{
  "num_hidden_layers": 21,
  "hidden_size": 96,
  "num_attention_heads": 3,
  "num_key_value_heads": 1,
  "head_dim": 32,
  "intermediate_size": 256,
  "vocab_size": 2048,
  "hidden_act": "swiglu",
  "norm": "rmsnorm",
  "norm_place": "pre",
  "norm_eps": 1e-05,
  "positions": "rope",
  "rope_theta": 10000.0,
  "rope_fraction": 1.0,
  "qk_norm": false,
  "attn_scale": 0.177,
  "bias": "qkv",
  "tie_word_embeddings": true,
  "parallel_block": false,
  "init": "uniform",
  "init_std_qkv": 0.0696,
  "init_std_o": 0.0,
  "init_std_up": 0.0696,
  "init_std_down": 0.0,
  "optimizer": "adam_atan2",
  "learning_rate": 0.00226,
  "beta1": 0.9,
  "beta2": 0.99,
  "weight_decay": 0.11,
  "lr_head": 0.00975,
  "max_grad_norm": 2.0,
  "warmup_steps": 219,
  "schedule": "wsd",
  "decay_fraction": 0.732,
  "decay_shape": "linear",
  "final_lr_fraction": 0.0,
  "batch_tokens": 16384,
  "max_seq_len": 512,
  "doc_mask": true,
  "train_tokens": 120800000,
  "max_steps": 7374,
  "dataset": "wikipedia_en"
}
Each number is 200 + 20 x the weight over its row's rms, rounded and kept within 0 to 999. Layers, rows and columns count from 0. The size before them is the row's rms in percent of the matrix's.

# layer 18 MLP down, 96x256, rms 0.119, rows 22-47, columns 128-255
090,232,255,225,186,216,208,192,234,194,209,186,212,184,189,203,227,159,210,197,207,182,221,214,216,177,220,212,172,194,205,203,179,218,207,161,184,207,209,227,189,241,228,200,176,183,211,198,190,195,229,215,206,186,186,198,161,200,208,206,190,246,182,185,192,183,202,221,203,185,191,201,207,239,208,170,227,191,194,202,178,225,222,257,258,198,171,205,201,220,242,179,191,219,223,190,235,210,183,216,204,193,203,216,215,207,185,185,198,235,194,192,192,212,198,198,192,201,197,226,139,192,175,211,200,180,202,212,217
102,177,205,216,165,177,197,186,233,226,194,178,184,232,180,193,185,247,204,200,203,193,202,190,180,222,171,200,186,203,181,188,193,200,181,189,211,204,213,173,191,185,225,199,222,228,180,198,182,172,208,187,173,217,180,190,187,184,191,190,191,207,187,194,177,209,201,191,212,213,202,212,199,208,192,179,209,179,236,182,190,169,213,217,194,187,186,229,222,145,168,225,187,206,239,219,180,181,166,188,204,213,190,181,199,187,200,224,220,194,202,200,185,207,214,191,165,183,191,192,176,218,197,195,180,188,220,163,157
092,219,195,150,157,180,192,217,222,209,172,196,178,191,174,206,192,199,222,179,192,178,217,203,177,193,188,162,192,204,220,184,201,187,218,221,189,239,167,209,180,211,170,226,194,180,201,161,192,206,212,209,235,227,192,210,201,189,218,162,216,212,255,230,201,198,175,189,185,198,215,221,190,196,199,220,218,161,198,212,184,204,155,205,230,208,201,220,195,148,177,231,223,191,186,215,223,229,207,200,175,187,205,194,201,212,192,196,212,193,222,193,211,193,209,197,221,223,210,209,191,181,205,163,195,221,217,192,183
104,198,205,182,215,207,182,207,214,190,229,220,184,223,223,222,219,185,172,193,202,195,188,193,177,202,201,203,209,204,218,193,212,193,205,199,223,179,207,234,184,218,221,179,207,238,251,191,195,178,173,176,249,213,198,222,208,202,216,230,193,220,195,186,193,204,175,194,203,154,184,222,181,210,198,189,230,207,208,239,237,211,221,195,167,199,170,203,210,210,199,203,200,213,226,162,218,186,203,235,189,188,230,214,217,190,192,208,180,215,187,166,154,195,170,179,202,213,218,205,203,253,225,218,181,216,193,159,184
091,175,189,230,213,190,231,208,187,180,218,224,173,188,209,166,202,215,175,245,161,212,200,189,241,211,202,214,207,196,204,222,148,212,200,204,183,179,231,194,218,185,230,196,179,184,146,206,246,190,206,228,186,219,205,220,218,188,206,189,181,194,182,188,173,206,205,213,198,180,219,207,207,193,209,173,235,186,219,204,192,214,197,236,200,205,211,240,233,222,177,201,195,153,199,193,187,173,222,192,217,209,223,196,224,206,215,223,188,207,187,209,228,191,212,192,186,188,224,217,210,192,224,158,197,192,217,214,198
096,154,215,173,195,207,205,164,187,191,168,192,219,142,209,187,200,167,187,231,212,195,222,228,203,153,196,179,217,184,149,155,212,186,183,220,226,185,197,223,182,207,201,231,209,208,187,163,187,181,193,210,188,218,203,177,165,203,204,216,178,244,196,218,218,192,192,175,167,220,194,211,153,214,198,190,192,200,217,200,180,171,212,163,219,205,241,213,206,219,201,168,183,236,201,238,179,202,214,200,209,188,205,205,193,193,181,237,185,214,190,215,192,188,190,210,225,199,165,229,222,192,238,194,210,216,183,193,161
092,202,215,206,206,216,237,190,203,186,205,196,215,199,180,166,175,216,158,239,205,182,184,175,189,193,257,179,196,219,196,186,174,219,208,211,223,200,226,183,215,221,186,175,181,208,223,184,202,190,212,191,203,213,195,184,181,247,174,205,192,207,224,204,233,184,190,206,243,201,198,228,223,204,190,197,197,186,200,180,187,186,246,178,225,161,251,200,181,195,184,175,201,201,192,189,238,227,192,200,196,201,199,243,194,207,173,186,214,220,205,155,165,200,194,218,180,207,194,224,154,196,203,218,201,195,199,176,208
097,172,209,207,219,202,165,208,207,230,184,191,194,201,159,221,225,193,199,247,208,166,205,184,217,159,211,174,234,220,223,213,191,228,196,199,210,199,191,184,216,183,202,199,219,226,214,214,226,176,187,225,240,199,206,184,195,189,199,219,214,221,258,196,204,181,217,239,249,177,200,206,192,172,191,183,181,203,181,202,217,237,183,182,190,187,189,194,191,214,188,205,211,202,212,175,194,208,216,211,200,227,210,186,209,222,183,215,213,212,205,204,212,201,182,176,210,181,196,225,229,174,221,206,177,218,221,197,204
090,202,193,229,207,186,217,227,217,221,194,175,186,211,202,196,197,204,196,191,218,201,181,228,201,213,198,173,182,146,187,229,203,251,196,198,209,187,203,218,219,195,189,221,185,220,201,196,228,207,171,186,221,186,227,225,186,212,206,208,189,208,181,217,193,236,217,168,203,190,180,204,200,182,175,177,219,233,189,211,215,196,191,209,195,224,195,193,215,202,202,185,183,233,168,198,206,221,224,172,204,235,190,187,201,174,220,184,200,215,181,178,171,195,159,191,190,203,198,205,183,148,213,199,182,208,172,199,202
111,184,204,234,210,196,188,232,192,168,207,201,192,206,206,215,190,220,191,204,195,214,219,178,184,219,210,219,220,200,242,195,187,193,209,238,207,203,167,184,187,177,213,154,198,199,191,204,207,186,187,234,222,213,194,196,158,211,245,198,254,197,229,184,206,212,208,221,161,171,210,219,195,194,190,199,183,189,235,205,185,190,202,195,229,190,224,200,198,202,174,213,205,209,223,233,187,207,161,180,216,225,221,212,148,206,191,159,186,198,218,165,180,195,202,213,199,163,196,183,172,180,229,153,220,177,199,205,210
098,214,201,199,214,203,231,194,232,223,194,208,208,228,153,215,193,193,203,217,208,226,190,169,211,194,181,206,175,230,218,185,152,209,205,199,223,200,222,207,209,195,166,194,221,221,196,212,241,194,194,220,210,198,224,218,192,221,219,208,196,197,144,194,178,215,226,231,201,226,226,195,206,181,195,191,206,172,213,207,205,228,234,203,208,254,214,205,187,189,204,180,218,194,209,165,198,198,179,180,202,227,202,169,211,147,138,220,237,247,211,196,186,205,197,196,218,217,186,202,235,142,157,201,204,197,204,202,205
095,166,190,193,213,221,196,195,223,175,195,218,196,207,174,185,213,205,177,220,219,174,215,202,194,209,206,184,261,261,189,204,183,182,204,223,170,174,205,207,184,186,225,215,211,193,177,231,150,161,179,206,218,183,169,207,180,183,241,205,191,219,226,185,203,215,199,182,214,218,231,208,197,203,220,200,187,241,199,237,174,178,177,188,183,194,240,186,177,194,193,174,222,186,199,196,194,220,196,201,195,165,173,170,221,196,204,202,238,193,205,186,233,196,203,176,159,192,201,229,191,215,227,194,202,239,205,192,218
095,193,226,228,146,196,200,178,212,182,223,201,200,241,190,209,196,220,200,187,196,181,193,173,207,205,163,205,211,184,207,185,191,215,204,207,215,202,214,188,260,203,172,202,171,172,157,218,200,202,201,179,192,182,190,174,167,211,162,209,209,222,206,189,200,194,183,228,168,211,221,216,209,195,220,211,206,223,181,173,181,170,171,195,187,185,192,160,221,156,213,198,228,242,190,202,209,233,195,186,199,168,204,204,208,162,205,233,210,179,194,188,215,175,222,213,209,200,188,251,200,210,206,227,207,212,201,175,200
114,193,224,189,170,196,142,199,197,191,191,181,183,225,207,188,205,172,197,175,204,188,238,186,203,223,184,173,232,180,192,184,170,216,162,194,195,197,160,175,196,182,198,201,196,184,213,211,194,169,193,194,211,196,206,181,204,249,176,184,235,204,178,190,178,217,186,232,187,221,210,223,189,168,228,188,180,192,226,178,190,180,148,165,201,214,169,211,208,193,205,220,212,231,184,202,226,248,192,220,181,225,178,229,193,221,198,196,203,160,192,234,191,194,159,224,190,195,207,210,173,204,201,206,227,204,220,203,183
094,210,241,183,191,171,162,208,191,160,188,205,183,218,170,164,172,228,196,202,185,216,223,164,217,187,180,209,223,158,201,220,215,179,162,214,226,227,185,206,226,198,209,181,179,189,193,197,192,223,226,215,222,168,186,206,165,202,242,204,208,195,174,180,210,201,225,249,195,217,170,203,220,193,221,236,191,212,196,220,206,181,186,215,207,202,173,196,209,196,188,189,216,168,188,211,176,170,197,203,184,215,173,182,198,204,173,180,198,181,164,187,194,233,190,177,192,234,200,198,199,159,243,159,199,208,211,221,212
101,180,185,218,192,191,199,214,209,218,179,188,224,186,219,185,196,216,214,239,200,192,182,197,186,174,210,227,181,194,206,223,214,202,175,190,200,172,212,196,181,196,190,205,205,230,173,213,218,191,207,198,216,199,214,150,225,194,178,180,209,240,220,210,218,222,176,217,224,193,192,216,210,235,227,209,188,231,178,223,253,185,237,190,228,144,229,184,207,214,185,182,223,229,204,196,188,174,213,169,196,216,192,161,216,188,164,210,208,216,207,180,198,246,181,204,201,191,218,192,183,218,221,204,214,201,205,187,170
103,209,207,177,217,173,199,229,158,261,197,193,187,192,206,230,161,194,177,216,193,225,195,194,210,163,185,203,191,167,201,211,165,211,215,191,216,164,228,222,221,183,201,234,248,182,179,198,174,240,156,218,198,208,233,216,232,197,220,170,191,168,216,232,209,213,180,203,193,201,214,191,196,195,216,210,189,221,178,205,183,187,191,224,212,189,203,223,205,200,201,187,184,228,220,196,194,246,219,224,241,190,200,187,202,182,189,224,214,202,182,159,198,184,163,213,188,215,211,229,182,236,188,210,195,201,212,183,192
096,208,189,195,193,222,169,203,170,203,176,217,202,202,203,230,231,240,182,216,214,206,221,188,213,200,178,190,201,195,201,183,184,199,198,239,235,223,178,189,171,204,183,220,212,194,199,200,179,204,204,193,210,223,229,196,199,173,190,176,201,213,226,164,191,189,171,182,191,195,241,184,165,163,193,230,232,215,161,174,196,207,220,204,180,222,163,193,172,214,203,229,203,212,181,189,200,219,195,267,223,185,232,191,198,203,202,187,149,162,207,176,203,172,221,189,199,202,211,202,214,193,197,184,213,169,203,208,177
106,210,179,230,188,213,186,202,163,205,186,177,206,181,152,212,209,185,199,185,226,211,191,208,171,182,219,214,205,209,199,207,196,192,190,234,190,213,167,179,224,224,191,199,208,198,221,231,191,239,218,160,218,224,229,209,228,176,186,164,174,207,209,235,228,225,228,199,175,171,150,199,180,174,209,174,181,184,190,168,193,174,180,212,183,207,200,183,190,205,160,200,187,230,193,169,187,192,200,194,194,192,206,199,187,220,220,210,216,190,208,235,198,219,158,223,202,214,227,161,221,218,218,223,199,186,198,199,219
094,213,209,169,200,185,185,200,218,232,170,209,201,205,192,222,216,208,199,180,204,204,207,214,207,196,188,188,152,226,212,206,210,199,181,203,173,217,175,256,209,202,218,195,225,187,224,199,176,192,230,203,196,197,175,195,204,218,145,183,197,168,190,203,226,203,213,235,188,191,246,188,203,189,166,178,171,233,198,182,170,174,184,190,167,173,194,179,208,197,200,219,205,228,181,213,210,186,197,195,188,238,176,193,165,226,199,176,191,242,213,203,223,170,182,226,223,189,194,209,232,203,190,189,211,217,202,190,203
100,202,208,206,192,201,178,194,220,203,189,166,215,209,232,176,190,179,206,202,169,196,180,179,208,198,206,232,231,198,176,237,177,172,209,199,200,192,154,181,251,198,185,196,219,203,199,190,207,203,207,240,170,225,207,185,195,191,214,197,218,229,218,179,200,201,184,184,234,175,202,202,189,195,162,176,215,190,214,210,193,158,212,186,173,169,212,202,228,176,191,215,214,228,235,198,199,227,243,212,206,197,203,190,179,166,209,217,218,188,201,188,184,200,201,242,228,154,200,160,201,225,196,202,225,213,200,214,198
097,180,198,197,233,216,182,235,193,193,188,229,210,224,204,200,179,169,202,199,181,201,215,249,206,189,208,197,191,206,191,213,215,214,192,208,179,197,180,203,165,234,204,210,200,217,184,188,189,222,226,168,216,213,232,219,183,194,202,201,219,199,196,216,233,162,218,191,201,201,213,179,239,184,198,216,184,190,166,175,258,186,185,193,167,193,147,229,201,214,219,187,238,179,160,219,194,186,210,178,218,195,208,221,234,176,176,200,258,218,196,209,182,185,199,202,237,214,187,160,226,183,205,191,188,205,225,203,193
105,252,206,192,226,178,225,208,187,233,200,193,183,183,181,232,198,221,197,240,182,189,211,230,202,188,178,224,228,175,187,183,162,200,176,183,200,194,215,197,226,195,221,212,211,185,197,206,251,190,171,189,191,200,222,214,180,162,182,186,159,199,215,193,220,197,246,207,146,215,206,197,236,245,199,173,207,199,175,224,191,177,154,197,183,243,167,211,188,212,209,185,222,205,196,227,201,213,191,193,253,211,212,197,224,210,211,206,215,222,218,194,209,202,192,208,186,194,235,222,188,190,191,193,182,209,224,182,238
106,185,237,208,206,204,175,189,200,183,174,193,191,214,213,219,215,217,180,222,181,183,169,186,165,196,185,224,190,218,223,199,228,211,210,215,173,231,170,200,195,206,171,229,193,143,209,179,194,218,192,205,199,219,190,220,181,222,169,179,191,180,218,177,214,229,176,182,179,213,180,169,219,186,180,207,199,189,182,207,238,223,201,222,189,191,230,169,233,195,204,225,184,185,221,203,205,207,220,216,217,214,191,181,236,207,228,183,197,188,195,177,161,225,233,167,188,228,216,224,184,207,191,204,218,189,214,238,200
099,219,229,208,187,202,207,214,195,207,179,162,165,203,189,201,205,199,210,222,197,188,199,187,210,201,213,174,191,195,183,219,222,193,213,237,217,195,195,161,208,210,181,164,174,176,194,211,185,208,189,177,226,198,183,239,218,212,228,175,195,246,213,208,189,169,214,226,219,240,183,184,184,190,228,164,221,190,205,188,168,201,181,225,235,183,212,193,221,154,223,221,192,170,212,220,203,207,203,209,225,146,181,207,205,153,177,173,206,190,201,189,195,216,208,171,191,179,223,189,185,204,175,186,177,258,200,174,200
092,188,184,184,217,206,144,183,232,196,209,186,186,216,230,179,200,183,204,229,193,205,163,207,201,159,204,219,202,233,212,180,205,205,203,185,214,210,204,211,182,184,210,272,230,208,211,196,185,194,185,198,198,202,197,192,194,201,242,168,220,211,234,214,195,167,159,195,204,206,191,188,202,221,176,185,242,142,231,223,223,170,184,197,198,155,205,239,185,221,177,181,185,209,216,188,192,177,214,202,207,206,186,226,223,222,241,166,182,191,201,217,179,213,210,172,219,204,199,200,190,205,201,188,199,181,210,193,179